Each number is 200 + 30 x the weight over the matrix's rms, rounded and kept within 0 to 999. Layers, rows and columns count from 0.

# layer 5 MLP up, 512x192, rms 0.0898, rows 140-164, columns 96-191
159,192,203,203,169,192,176,229,201,249,245,256,213,228,197,230,190,179,198,219,224,205,226,177,224,212,164,190,154,253,176,205,124,180,173,215,212,164,176,244,168,243,153,182,205,153,251,250,237,241,253,200,158,256,136,213,243,167,165,184,171,212,179,258,212,220,168,227,223,190,254,219,193,192,203,183,204,188,189,231,235,195,158,189,247,185,180,209,200,217,161,208,226,256,202,218
169,232,187,218,242,211,228,155,189,191,219,200,192,203,194,170,203,155,197,226,241,224,243,237,158,201,160,198,215,212,162,268,222,198,179,227,256,151,190,208,211,242,186,218,206,186,178,161,232,145,204,208,183,190,208,224,220,216,183,183,202,179,184,197,195,224,233,169,174,168,168,224,208,189,156,201,183,171,194,263,212,205,160,208,157,230,197,184,240,188,175,250,146,207,217,221
213,127,224,152,173,213,208,178,239,249,205,169,231,185,177,235,195,249,176,231,174,145,211,182,248,224,205,232,204,167,204,157,215,231,223,246,218,187,268,199,149,167,191,159,149,143,191,209,173,237,206,135,150,260,165,181,191,240,152,204,210,228,250,193,170,213,184,257,194,192,229,226,181,222,183,198,232,249,201,206,238,217,221,243,198,194,236,233,227,241,167,201,205,192,171,192
190,243,242,205,195,186,203,241,135,214,167,216,220,259,228,224,204,200,223,191,190,252,218,199,226,220,208,185,212,223,194,130,143,209,184,187,222,174,214,197,169,246,213,167,230,167,204,230,236,170,197,167,222,245,186,200,207,199,255,260,209,301,178,161,240,183,256,196,224,132,200,214,214,212,184,211,200,213,207,214,189,232,217,174,206,248,182,168,181,203,217,178,200,224,232,221
201,226,206,217,186,249,261,234,204,215,231,198,251,215,236,240,181,226,206,162,204,249,193,165,222,206,205,164,178,179,199,159,204,148,161,172,177,168,167,254,255,182,223,167,234,259,160,206,212,196,184,199,175,256,214,208,192,203,217,165,243,160,151,215,161,196,193,257,183,151,178,190,199,188,256,170,194,163,201,191,187,202,138,200,196,262,172,239,232,205,169,132,268,205,259,215
207,187,183,230,185,198,163,212,221,196,169,178,184,242,240,136,227,204,198,189,218,180,199,216,246,196,202,173,149,183,209,187,145,215,230,162,203,198,241,187,189,238,206,211,212,219,240,237,235,215,191,157,157,183,257,203,217,272,195,225,142,172,200,204,204,187,237,188,198,172,154,261,176,232,176,183,233,198,170,187,150,223,225,168,200,160,165,246,177,222,229,218,201,186,185,207
186,191,239,223,196,163,142,242,242,177,217,187,206,181,216,240,186,235,217,177,170,233,203,146,213,237,196,252,209,142,214,167,239,190,201,199,165,288,188,184,258,200,224,238,156,204,201,207,172,151,139,207,245,157,222,175,172,192,229,217,258,171,174,190,190,175,173,216,205,213,177,206,206,201,198,237,173,176,213,189,223,116,197,186,220,179,230,203,230,171,212,162,192,183,196,168
184,180,245,188,218,233,188,174,206,217,220,206,199,236,192,217,221,235,236,213,172,249,136,205,163,243,176,206,229,245,249,191,158,194,187,215,139,172,215,242,145,217,198,245,173,218,211,223,188,204,168,235,172,212,239,204,195,214,220,169,215,242,200,218,182,193,217,229,226,247,209,247,230,238,218,178,202,177,233,194,209,213,233,195,191,208,210,249,168,235,178,202,192,226,206,189
265,200,254,208,194,157,246,192,214,156,232,233,213,229,279,206,225,245,246,246,218,180,208,158,191,177,178,201,226,199,176,197,187,246,122,202,208,194,194,225,208,183,167,260,172,222,186,231,196,163,252,165,154,229,200,204,210,204,177,214,217,115,194,201,210,183,227,177,197,225,250,196,158,170,148,176,242,214,192,210,247,214,186,213,220,209,199,235,191,202,189,227,177,188,218,212
215,171,225,251,150,223,210,213,173,234,193,218,206,241,191,182,195,225,232,213,221,174,198,229,173,193,202,222,221,165,159,165,222,186,168,231,160,154,177,205,177,208,136,251,240,222,232,182,175,207,163,165,242,202,201,194,241,191,139,211,163,197,209,223,232,215,225,213,168,202,176,225,196,219,254,189,229,185,242,179,155,183,179,122,174,209,208,163,193,188,186,155,177,219,171,207
186,193,225,228,159,210,154,201,200,219,191,206,241,216,214,245,139,205,213,202,198,258,176,226,169,207,278,214,223,210,148,217,160,164,189,236,136,243,210,186,224,224,179,187,194,187,192,179,213,222,197,201,216,229,232,150,159,204,233,252,202,193,167,190,242,174,234,231,144,159,176,191,151,206,207,179,241,245,182,165,239,184,189,216,177,211,245,206,113,230,246,219,191,162,189,216
183,222,222,207,205,220,229,191,221,173,213,244,218,122,198,226,179,215,206,205,157,173,165,221,159,234,235,158,199,199,193,160,227,242,174,208,198,224,221,181,262,211,217,190,164,175,219,212,155,244,242,179,184,227,274,155,161,169,208,210,244,264,244,198,222,180,195,236,255,210,168,181,201,216,182,216,205,191,221,243,243,188,183,203,149,258,197,253,197,111,225,165,206,201,207,244
172,192,159,206,166,224,224,168,256,184,169,206,209,223,240,151,201,253,203,198,202,205,210,181,203,240,211,208,233,175,160,246,255,237,171,191,267,257,189,197,155,161,190,235,192,197,157,164,221,223,232,189,156,265,211,214,199,197,214,189,183,180,193,196,175,186,215,250,204,197,160,177,199,195,231,221,160,230,183,287,209,170,261,207,231,211,249,190,245,127,234,235,214,188,140,225
155,179,230,177,113,175,210,175,185,268,166,248,221,251,171,187,204,192,201,222,212,175,160,221,187,198,217,185,197,174,201,166,147,218,217,184,215,191,185,245,185,176,227,235,187,177,219,196,252,248,197,230,223,242,208,168,181,239,203,272,148,231,191,205,184,197,184,204,139,167,180,195,166,247,215,224,191,226,181,155,237,201,252,212,242,172,264,191,173,165,198,213,232,228,202,216
212,204,211,203,196,153,198,146,261,185,216,148,171,158,234,188,214,259,219,128,246,186,258,181,239,182,138,192,218,216,170,189,170,225,186,221,242,160,204,188,199,188,159,254,245,225,223,201,217,255,195,158,191,227,154,228,200,201,169,192,160,160,214,162,241,248,225,224,225,141,214,246,167,163,260,251,219,222,194,199,169,225,164,209,184,150,209,204,241,202,176,204,179,180,149,200
188,235,178,178,224,201,193,160,184,137,157,168,206,151,214,218,232,271,195,202,189,194,251,162,180,205,218,223,182,201,205,224,213,169,210,163,204,180,175,244,177,228,227,196,208,187,224,171,201,142,225,196,236,217,219,221,174,215,184,224,192,200,258,240,231,207,213,193,153,168,140,197,191,167,142,206,210,212,188,226,161,173,239,219,168,134,209,192,223,221,175,212,154,201,224,189
201,195,214,178,263,225,149,210,196,184,143,180,201,166,185,204,202,195,193,228,191,204,199,198,197,204,210,200,169,174,200,242,170,184,146,212,181,156,237,202,207,197,200,216,182,180,175,191,197,266,242,197,198,228,167,193,208,227,171,192,186,241,202,242,197,178,182,243,232,196,209,196,206,171,218,230,227,209,239,219,189,188,198,162,240,205,179,195,217,211,173,191,245,174,217,228
178,209,255,186,245,169,193,162,185,234,212,229,186,186,182,259,235,175,239,166,206,222,212,178,206,246,228,215,172,187,215,267,171,203,226,208,233,233,194,189,205,220,201,195,178,251,211,228,197,231,202,230,207,220,221,225,245,207,208,166,155,194,194,190,191,227,196,230,169,205,210,204,227,153,277,190,183,188,199,250,186,121,214,161,169,179,196,225,259,228,231,215,235,228,165,232
197,182,209,268,208,201,179,169,164,202,215,189,188,184,202,234,168,225,235,231,226,261,236,203,263,279,223,211,194,199,228,139,222,169,182,243,252,191,181,185,236,166,196,180,265,236,206,199,219,195,198,183,210,211,206,168,181,233,215,202,210,215,218,234,171,183,199,178,196,242,224,243,164,174,226,164,198,160,209,175,172,203,191,136,224,237,217,182,183,208,162,247,172,229,190,193
213,216,209,199,242,113,177,201,126,246,255,212,194,169,253,191,202,192,166,192,183,188,193,205,251,231,198,176,244,203,191,223,210,174,226,206,231,203,169,190,265,170,231,142,201,176,165,218,179,197,253,199,266,260,226,201,139,224,265,214,147,210,238,218,181,158,213,215,187,145,146,194,175,152,213,199,212,156,192,161,222,220,217,227,195,210,209,236,169,163,193,176,182,191,213,159
191,220,182,216,203,209,189,192,265,183,200,181,188,214,241,247,200,207,219,192,195,234,240,278,144,183,188,209,240,202,206,207,193,201,216,208,191,183,158,203,187,177,210,170,207,220,206,210,222,170,199,145,216,216,184,190,186,186,199,185,198,191,141,213,191,148,195,186,185,167,240,228,208,182,184,160,214,184,208,142,216,176,197,173,141,157,216,188,231,238,126,216,177,210,261,168
160,256,244,184,257,201,184,208,207,209,211,221,213,200,221,212,207,162,220,163,201,207,169,149,152,238,168,157,225,211,156,172,203,180,239,242,183,190,227,185,179,234,205,200,204,202,148,240,159,202,210,211,241,244,170,188,201,247,209,189,239,259,189,176,224,207,236,216,131,226,226,234,225,189,148,217,224,135,183,211,206,176,202,171,156,201,192,272,158,258,186,197,180,217,219,181
221,212,243,223,175,151,229,137,236,218,167,192,182,156,187,203,209,194,217,194,206,216,169,206,192,227,201,208,143,204,185,213,183,123,252,187,225,185,219,174,171,189,151,210,211,181,205,197,186,197,206,177,209,260,208,189,158,207,189,159,180,215,217,225,192,171,191,172,202,193,202,229,213,167,197,179,206,243,190,235,189,205,191,183,233,228,102,188,167,234,156,217,193,191,198,171
211,192,229,192,168,162,208,178,198,163,257,191,273,210,158,229,199,226,205,192,207,241,205,222,193,176,199,178,181,218,267,179,196,181,151,154,263,181,173,144,205,178,164,156,231,182,212,229,211,202,214,213,175,265,194,202,253,181,176,195,199,217,173,216,209,188,241,238,204,213,175,235,241,191,223,219,176,145,181,160,221,182,217,165,154,205,216,220,180,219,190,187,213,210,233,224
162,220,207,160,220,252,159,200,202,188,174,208,186,238,161,228,229,219,168,171,177,236,188,207,221,203,176,213,201,196,165,171,154,188,162,191,157,254,158,158,180,241,201,187,205,163,191,188,216,193,206,214,188,141,187,212,174,205,174,249,231,188,218,252,193,240,231,161,216,160,223,180,161,248,211,212,172,232,203,164,234,151,171,195,207,123,203,227,228,194,253,163,150,171,155,227
# layer 5 MLP down (transposed), 512x192, rms 0.0885, rows 140-163, columns 96-191
234,235,202,247,187,210,183,228,201,201,194,180,227,205,197,204,204,181,196,191,215,190,184,224,179,217,219,192,236,440,192,201,172,185,178,232,191,187,210,231,223,199,173,220,214,183,227,204,201,199,192,198,156,246,213,197,271,200,189,172,191,197,186,265,192,143,187,191,203,201,217,198,178,172,208,193,197,198,198,201,223,215,158,206,232,188,182,207,172,214,181,166,216,210,240,216
234,205,159,196,198,196,207,265,205,224,163,221,220,210,209,201,244,216,205,141,162,210,216,195,253,234,230,181,245,184,218,243,169,213,246,183,212,193,208,212,200,239,190,213,146,163,186,219,258,228,210,180,168,170,182,160,141,209,190,190,165,213,180,231,197,220,214,193,153,223,128,200,225,180,177,263,171,118,208,149,181,186,241,163,214,169,175,204,175,178,145,166,197,249,182,198
169,163,237,233,188,176,204,187,273,148,184,235,239,179,148,188,201,212,135,176,165,186,233,164,193,189,216,167,224,126,166,209,219,262,263,205,215,199,202,222,206,229,192,222,184,191,182,150,208,202,172,162,218,186,195,166,177,192,214,206,206,227,235,196,196,157,244,206,215,188,171,201,222,223,226,216,157,206,178,200,181,214,155,226,213,246,171,249,200,200,210,167,189,194,191,159
210,183,216,234,246,216,218,203,215,228,246,191,219,182,249,184,213,189,206,230,256,156,239,209,214,230,233,231,248,203,172,241,243,190,166,219,218,127,132,201,182,215,194,135,222,254,210,166,165,210,127,213,212,261,237,168,198,228,190,178,207,171,212,226,184,229,159,212,236,173,218,228,182,185,190,194,231,201,204,225,163,185,173,208,207,137,249,203,184,186,212,188,196,191,157,179
176,216,188,206,257,225,226,189,183,193,234,206,263,206,207,150,118,163,228,241,168,256,224,193,168,168,149,171,196,262,194,205,224,180,233,201,143,197,177,213,252,190,188,187,225,173,163,184,196,199,209,208,242,216,211,243,181,180,226,135,203,202,195,246,189,206,198,223,185,160,189,199,193,277,197,178,215,221,171,195,193,213,156,202,201,236,147,224,227,200,159,195,202,200,181,196
264,233,204,253,181,177,200,229,229,192,176,209,230,187,208,189,203,155,215,185,237,195,214,238,258,207,241,171,222,228,226,220,170,215,221,201,242,183,177,188,216,254,187,212,219,180,180,171,234,203,178,191,134,176,246,211,228,256,213,202,144,162,191,192,179,220,253,217,191,183,166,237,129,211,176,229,210,223,171,180,216,198,168,243,180,241,203,219,145,231,249,201,201,242,203,184
213,178,189,205,224,207,168,224,238,154,197,202,218,178,224,235,203,121,209,163,248,187,171,236,189,209,255,164,212,211,144,186,254,208,247,244,210,152,237,240,203,194,223,243,191,189,186,254,215,193,188,241,222,211,190,229,196,226,177,218,184,171,228,208,191,250,244,186,209,185,146,192,202,196,169,227,194,166,201,184,188,159,184,216,182,162,191,166,224,250,202,205,143,203,204,225
202,160,197,216,204,200,228,216,182,182,139,195,127,232,218,192,185,172,172,193,196,182,223,211,226,134,198,229,188,158,165,168,193,174,248,173,193,126,179,263,200,229,198,206,235,174,224,191,197,202,190,152,186,196,219,227,179,175,202,197,204,253,168,283,221,171,167,214,181,197,227,224,222,181,186,179,282,183,153,187,156,222,227,179,169,212,178,199,143,254,161,181,194,177,195,181
243,168,209,197,153,226,206,258,240,182,206,249,200,204,208,172,243,164,180,226,177,179,221,179,189,202,185,233,188,144,173,238,218,199,205,204,202,200,210,209,212,221,168,214,169,215,203,198,245,174,201,222,129,169,217,198,221,250,157,235,189,150,221,209,187,176,207,158,250,184,185,138,209,162,238,223,256,208,203,207,248,193,170,141,221,196,203,205,152,244,219,233,135,180,197,197
166,126,155,197,201,174,158,243,203,170,221,255,188,251,199,210,211,159,216,204,181,170,191,223,233,187,186,154,160,180,209,172,176,206,178,176,150,249,147,204,180,250,203,223,191,208,229,170,226,215,246,166,192,200,165,159,215,216,202,198,185,247,216,223,151,273,225,234,244,200,172,187,228,225,241,206,163,254,193,192,224,182,160,180,141,202,180,231,217,235,199,194,127,155,159,149
221,180,193,243,191,273,191,193,211,188,189,218,208,185,232,199,189,247,161,161,212,204,161,198,192,199,262,179,178,175,224,225,233,172,172,214,196,203,248,204,169,185,209,229,183,187,196,190,181,237,177,205,190,205,195,210,202,236,219,186,205,242,221,223,191,191,200,248,234,165,184,254,239,206,183,193,158,227,169,171,219,188,222,189,174,158,239,185,170,166,242,205,175,148,182,179
202,233,183,204,181,185,217,248,222,178,196,218,201,197,170,202,194,169,258,193,196,175,197,180,200,160,225,208,147,265,213,180,145,192,220,203,138,215,213,135,233,268,220,251,222,252,172,272,225,217,194,282,203,222,190,184,221,228,164,226,185,152,207,248,213,170,208,188,165,184,261,181,174,202,203,180,184,140,196,176,204,199,212,185,166,181,191,193,184,243,140,260,219,146,106,162
217,217,208,207,217,203,193,194,231,206,181,209,244,198,216,172,196,173,227,231,206,147,205,170,214,229,245,140,232,232,195,223,167,180,262,194,247,229,238,157,208,185,181,246,150,186,213,201,219,209,197,223,206,189,214,184,232,183,210,219,238,191,177,169,191,209,221,242,203,220,167,212,210,242,186,212,286,190,200,224,205,188,231,261,214,210,238,176,196,184,267,180,205,252,193,248
192,221,144,182,207,191,231,201,176,231,194,183,173,241,217,221,145,219,225,217,222,209,196,218,238,188,199,226,167,214,153,160,273,171,141,224,190,128,202,225,150,146,228,190,258,197,223,175,216,237,187,207,184,150,190,207,154,180,215,193,121,221,177,200,219,191,215,228,206,136,231,234,201,137,236,218,193,217,187,184,231,173,187,200,213,223,270,244,211,221,140,240,172,190,187,216
222,200,130,166,200,233,228,173,228,184,198,200,200,199,166,178,195,170,169,195,205,232,276,270,196,158,182,204,198,244,224,191,205,180,180,216,173,179,189,158,203,177,180,152,211,234,201,122,201,220,184,205,220,218,147,209,210,207,213,205,245,208,198,177,220,200,184,181,178,174,240,241,205,220,172,189,179,142,226,215,182,202,229,202,153,197,219,219,200,221,222,189,211,187,231,187
173,277,228,195,185,207,209,185,178,173,157,177,235,156,217,184,180,223,162,232,197,198,225,173,184,212,240,185,227,238,210,247,218,266,156,148,187,219,182,189,174,166,235,232,182,264,230,191,158,170,184,221,184,187,211,228,176,147,220,172,219,147,207,211,177,174,215,202,173,258,151,237,191,211,194,183,136,197,220,235,170,194,213,183,211,160,179,184,134,209,205,190,183,227,211,207
225,239,217,185,205,246,184,236,173,176,185,197,116,202,223,198,191,210,188,216,204,195,186,239,194,168,196,196,196,259,206,209,178,238,164,200,195,191,173,185,209,229,139,212,185,195,205,188,187,207,218,195,185,244,227,244,219,200,187,142,170,231,187,284,192,149,203,180,176,183,200,222,197,206,215,192,231,230,276,155,224,235,143,216,194,171,167,228,203,213,156,162,229,174,221,248
211,190,217,245,174,184,186,139,209,263,193,221,184,222,201,214,199,166,241,181,215,216,207,158,220,223,154,261,179,180,194,165,177,198,187,184,212,260,205,193,197,310,178,201,181,229,243,179,203,241,231,236,195,198,212,205,243,216,216,205,185,189,176,173,218,219,225,203,147,160,194,182,172,159,233,214,221,155,228,207,156,161,211,208,197,209,182,199,242,214,206,158,179,251,182,243
189,203,189,228,137,196,162,175,209,177,180,190,264,191,213,160,147,172,233,179,250,250,232,217,161,255,269,190,197,220,186,208,207,159,140,231,201,202,214,195,231,210,182,206,239,211,177,187,180,177,170,160,228,172,219,178,192,187,194,239,171,223,213,190,174,197,188,213,184,112,195,192,207,234,166,163,195,165,215,173,143,165,162,213,171,190,223,192,190,184,208,272,218,163,204,212
208,257,222,178,141,185,202,210,256,228,263,199,250,234,180,213,198,221,198,157,162,229,186,240,175,219,195,104,233,166,220,201,197,194,206,182,179,205,136,192,206,205,227,202,180,189,187,246,241,193,165,204,192,244,195,235,168,217,207,186,234,208,255,179,185,213,154,191,194,162,159,198,234,213,190,187,196,182,229,215,182,231,158,251,166,161,113,187,185,175,195,214,182,211,187,182
177,191,169,219,148,210,185,187,214,195,204,221,181,214,215,207,198,199,215,213,194,137,246,213,186,228,132,220,242,185,258,189,178,208,185,239,138,206,183,232,234,199,194,268,229,194,170,224,174,196,240,206,214,161,222,183,239,235,233,212,217,206,176,243,214,174,165,182,189,203,170,189,175,160,244,212,168,167,161,218,231,200,194,186,132,175,195,160,172,218,180,173,222,189,228,189
221,202,182,198,259,238,219,213,160,148,247,197,225,195,186,188,222,174,168,217,218,144,228,191,166,216,212,200,235,186,207,232,206,233,145,191,122,202,164,178,241,216,243,167,139,202,192,219,174,197,201,226,237,229,165,220,221,235,190,221,205,250,234,210,227,227,171,238,173,191,151,212,213,134,192,157,204,172,206,211,204,176,213,161,164,234,245,231,208,181,161,240,186,235,165,220
261,222,201,208,229,197,167,191,182,206,218,187,212,177,214,169,207,237,248,231,232,212,216,200,240,199,187,174,252,209,177,202,169,188,172,186,200,233,254,216,213,186,231,234,206,258,227,198,212,232,183,213,175,207,240,164,219,203,201,222,248,225,139,168,199,195,248,211,151,198,186,162,161,177,208,232,220,271,207,173,191,158,171,187,239,238,196,258,240,163,201,176,207,215,225,227
172,225,163,213,184,207,211,170,157,214,167,213,170,164,223,237,242,208,224,220,212,200,235,224,199,208,224,212,184,222,150,230,196,187,223,207,190,167,174,204,211,192,165,208,180,226,203,195,192,181,193,177,203,159,218,172,176,153,251,233,168,213,161,203,220,194,183,205,199,193,232,194,199,232,147,227,231,189,202,195,194,151,259,208,183,206,215,186,239,220,196,182,206,201,242,150
# layer 5 MLP gate, 512x192, rms 0.093, rows 141-164, columns 96-191
243,271,207,213,259,194,176,270,141,158,177,203,218,191,233,243,245,210,186,214,220,197,158,200,179,230,208,189,245,160,207,203,199,220,189,215,210,193,206,199,182,242,200,225,239,178,229,207,177,223,202,198,158,194,171,193,217,241,192,176,240,173,228,184,243,225,138,272,229,202,192,193,224,174,203,278,197,205,214,227,195,288,225,210,159,215,240,230,229,206,149,201,209,174,185,206
196,207,283,197,184,255,239,149,212,161,166,209,264,175,144,206,168,199,200,186,156,225,188,241,159,212,150,223,206,181,193,200,180,182,211,214,176,248,135,225,245,191,271,219,153,174,216,166,203,192,207,190,229,152,168,186,121,232,196,219,242,211,198,193,226,187,143,172,193,186,222,203,186,191,211,166,188,172,206,203,215,231,164,216,224,201,180,145,162,186,206,191,219,199,185,213
184,301,172,159,208,213,211,185,175,239,160,198,198,165,182,162,187,184,155,211,194,219,182,250,152,196,127,246,133,196,203,217,247,178,241,196,189,206,200,224,196,235,210,198,189,165,227,186,228,204,168,223,207,190,202,161,207,209,218,209,199,184,198,200,134,182,211,187,239,225,190,191,224,212,199,177,160,179,213,184,157,203,220,174,189,191,199,176,219,229,216,223,148,185,235,175
219,200,197,174,211,150,179,184,144,159,147,203,165,202,174,239,196,264,178,221,224,179,191,248,170,204,223,258,202,230,174,187,125,276,225,236,227,216,172,174,185,216,223,159,215,170,174,177,274,189,219,199,228,184,183,196,213,218,188,210,188,237,227,210,218,191,205,183,200,234,188,248,184,161,129,194,193,204,167,178,197,197,285,204,177,143,197,156,134,184,209,203,192,230,163,209
171,216,191,212,224,203,263,217,165,212,233,172,192,187,167,215,193,247,199,204,194,251,199,200,202,218,202,221,247,186,217,191,230,184,161,268,186,237,196,196,229,164,130,238,208,198,237,208,198,185,205,167,233,199,182,174,157,188,192,189,239,225,192,225,204,200,178,196,176,187,230,218,206,144,222,194,195,226,196,205,255,215,132,246,174,274,226,162,200,199,200,182,178,201,206,231
177,196,239,145,179,243,206,217,194,168,224,215,212,152,162,157,218,186,242,240,252,156,160,215,168,243,159,129,225,203,226,228,182,224,173,227,138,249,194,166,169,221,213,224,137,206,254,205,179,175,166,204,227,216,176,203,198,235,158,223,228,182,233,203,204,207,231,202,187,169,231,179,144,223,188,207,190,168,200,173,128,232,187,212,197,179,222,202,207,200,183,177,205,218,162,239
206,227,253,200,234,180,186,239,185,170,224,186,199,182,196,205,162,236,150,187,183,235,196,179,227,245,218,178,225,176,198,179,236,219,164,242,204,180,280,184,208,207,213,227,227,245,280,200,184,232,207,227,207,221,216,204,182,179,191,176,188,227,192,212,216,249,164,192,257,214,227,209,231,181,273,170,179,186,222,177,203,268,132,172,234,210,181,176,274,188,151,160,234,243,222,201
269,171,246,225,204,210,187,189,225,186,225,196,218,169,225,228,225,178,196,248,199,161,235,194,183,183,159,242,226,206,172,232,236,198,158,205,168,188,218,214,226,214,180,204,143,186,186,204,209,121,131,236,210,210,196,178,198,188,212,223,205,144,199,236,159,146,150,217,208,178,206,258,130,171,179,184,266,231,222,229,206,198,170,197,184,180,184,231,201,200,180,201,168,199,229,197
206,238,192,213,233,199,157,225,198,151,153,194,254,240,181,236,191,133,203,207,149,200,226,213,202,173,230,227,171,225,118,161,225,199,193,185,204,223,228,245,204,170,232,220,204,235,199,184,201,198,177,191,218,219,175,174,203,229,271,119,223,193,194,265,174,208,216,209,210,199,189,203,149,215,198,200,260,231,246,219,220,202,176,183,204,233,146,234,211,222,157,176,224,216,169,187
229,214,168,232,249,184,273,168,184,159,186,135,151,162,181,180,247,216,158,159,153,168,175,200,221,198,195,184,168,209,249,164,199,193,236,187,189,216,165,205,169,181,192,214,202,215,190,212,204,230,231,164,229,161,253,215,210,200,230,143,210,242,218,198,170,215,196,201,241,172,212,246,227,192,193,202,190,188,227,223,143,230,176,176,178,184,176,213,249,197,135,157,213,209,290,200
210,158,167,234,193,219,286,187,235,134,200,165,221,226,195,188,224,200,167,208,181,190,243,218,194,181,235,217,182,207,220,290,224,152,246,219,192,136,136,215,179,168,162,172,235,197,178,217,255,149,217,258,222,202,137,231,252,215,213,233,257,202,194,199,127,268,209,197,118,206,201,215,176,196,189,231,185,192,179,167,211,207,229,176,162,180,171,201,192,263,144,185,169,228,223,201
249,218,190,203,194,226,219,150,166,270,209,230,270,200,141,213,246,185,208,173,194,142,160,234,227,243,208,157,244,208,231,204,196,165,184,192,161,206,215,153,211,200,214,217,115,227,223,229,219,193,163,215,226,199,168,95,171,200,177,192,160,241,193,218,259,194,168,179,167,240,153,184,231,204,273,171,193,208,209,191,182,187,163,191,220,204,182,228,155,179,161,197,237,208,184,215
207,246,151,185,264,197,174,204,230,171,254,185,217,182,160,191,147,198,209,196,177,230,227,144,179,232,160,197,194,229,223,183,231,197,212,196,249,159,196,167,222,206,245,200,263,244,168,248,188,173,266,143,230,208,199,212,223,170,214,159,251,199,170,191,122,193,218,158,199,259,198,193,217,169,219,177,181,159,224,238,192,233,174,152,242,213,123,194,234,195,211,208,192,197,182,174
217,181,155,251,180,236,187,215,136,203,251,202,227,239,234,245,162,221,199,227,202,214,204,205,249,234,227,167,216,240,209,188,235,231,180,203,195,204,264,200,217,205,187,167,159,208,240,212,207,156,224,209,213,199,220,151,206,240,187,221,165,250,220,196,203,142,237,211,170,245,243,178,167,205,217,183,260,160,210,208,208,166,214,167,188,206,219,198,197,222,237,244,201,172,225,212
203,251,182,191,234,236,191,197,190,197,168,217,216,180,156,190,196,174,159,201,213,198,168,226,236,255,242,229,256,203,207,152,257,251,198,213,250,158,234,172,235,166,180,204,231,246,231,216,186,248,214,229,200,203,206,148,109,231,200,235,146,267,191,177,202,162,175,243,229,179,214,187,202,238,231,193,183,215,213,220,169,207,188,184,244,186,186,224,167,263,213,178,201,214,183,244
217,209,164,220,158,163,248,173,210,198,265,200,220,229,187,199,178,210,191,190,202,218,245,219,198,203,198,181,259,221,197,173,230,248,256,238,170,214,184,213,215,222,185,202,235,197,235,183,178,167,147,188,188,159,226,161,184,166,239,214,186,144,221,168,185,221,231,163,161,198,179,251,167,198,173,208,172,188,182,165,215,236,154,235,129,194,227,159,165,178,192,212,168,203,188,158
181,208,211,231,208,190,173,152,209,199,199,172,232,215,239,173,179,195,219,221,170,222,176,155,178,245,170,148,218,221,233,194,232,261,181,207,244,183,234,222,290,186,186,209,192,172,156,189,173,197,195,243,258,220,241,181,142,211,231,150,182,216,239,164,133,143,192,170,182,192,150,176,171,127,201,175,205,225,183,232,116,128,165,215,203,198,208,178,218,238,209,227,208,223,186,182
233,252,195,203,226,198,246,201,250,175,172,134,210,224,201,183,214,183,166,168,157,173,208,215,140,131,257,206,211,246,197,246,164,214,229,197,141,200,196,168,219,171,170,163,137,175,181,182,168,216,234,175,205,175,223,191,187,147,184,182,215,220,206,219,207,191,247,205,185,129,156,176,196,171,155,159,213,267,197,201,198,238,211,248,176,133,182,225,228,259,217,190,204,182,231,221
245,212,172,171,164,166,219,236,193,187,244,177,169,143,221,152,192,213,184,240,247,189,186,237,190,146,187,221,245,185,207,216,125,192,167,232,191,191,133,208,156,179,176,196,241,153,197,180,229,215,197,165,151,214,173,213,145,204,162,152,205,154,235,161,228,208,214,232,267,186,180,246,192,225,186,143,208,183,127,177,175,236,182,238,137,168,224,188,203,174,147,218,229,223,202,210
225,227,235,191,239,171,201,225,196,148,180,176,199,200,157,173,170,200,177,222,210,190,217,176,200,236,195,174,209,259,211,184,175,243,163,216,160,235,225,185,281,195,214,221,212,185,175,209,147,214,234,195,224,193,214,149,216,187,191,181,169,203,224,196,174,203,172,197,143,245,196,170,162,184,223,176,170,225,266,202,144,264,218,197,230,202,235,186,189,124,269,149,226,209,201,259
286,194,189,235,204,164,180,167,225,218,201,148,177,162,197,152,160,172,170,203,152,256,201,214,188,172,205,213,187,250,207,193,167,196,192,223,171,235,189,166,239,177,197,136,186,181,236,155,161,220,157,134,193,217,214,228,185,195,229,72,135,154,163,232,187,173,205,141,234,193,189,246,205,194,251,154,158,214,221,234,189,199,157,169,205,211,245,212,211,232,229,229,210,150,179,233
212,199,193,172,211,224,163,200,156,181,218,223,195,200,184,256,173,219,147,193,221,193,174,200,191,219,198,194,215,213,217,228,219,209,156,211,200,199,155,154,183,181,191,227,236,204,225,287,140,189,174,272,230,175,216,238,211,194,218,238,199,209,181,187,224,189,207,198,212,203,213,181,194,170,218,244,209,163,183,194,193,189,171,184,188,208,224,236,190,204,215,220,236,227,165,219
228,235,196,225,201,227,193,176,232,171,209,195,247,205,194,182,246,222,236,208,183,194,202,196,198,190,179,174,272,192,174,232,196,185,123,218,268,211,189,158,196,210,211,248,216,254,193,233,178,202,259,180,228,241,212,183,240,200,225,195,224,206,137,199,264,201,249,179,182,226,184,168,209,200,226,196,188,188,213,210,204,196,171,202,229,216,210,240,214,196,149,219,221,208,129,222
222,206,204,213,207,144,184,232,189,224,252,185,207,204,197,198,165,197,147,223,198,237,216,209,206,198,165,209,218,187,162,223,232,271,210,225,171,192,188,274,200,220,150,190,195,187,220,166,211,209,165,201,164,218,240,209,226,176,171,137,150,180,198,178,180,178,152,271,216,181,203,150,159,156,208,215,196,225,183,205,138,204,204,221,171,273,185,190,238,188,188,187,219,206,177,202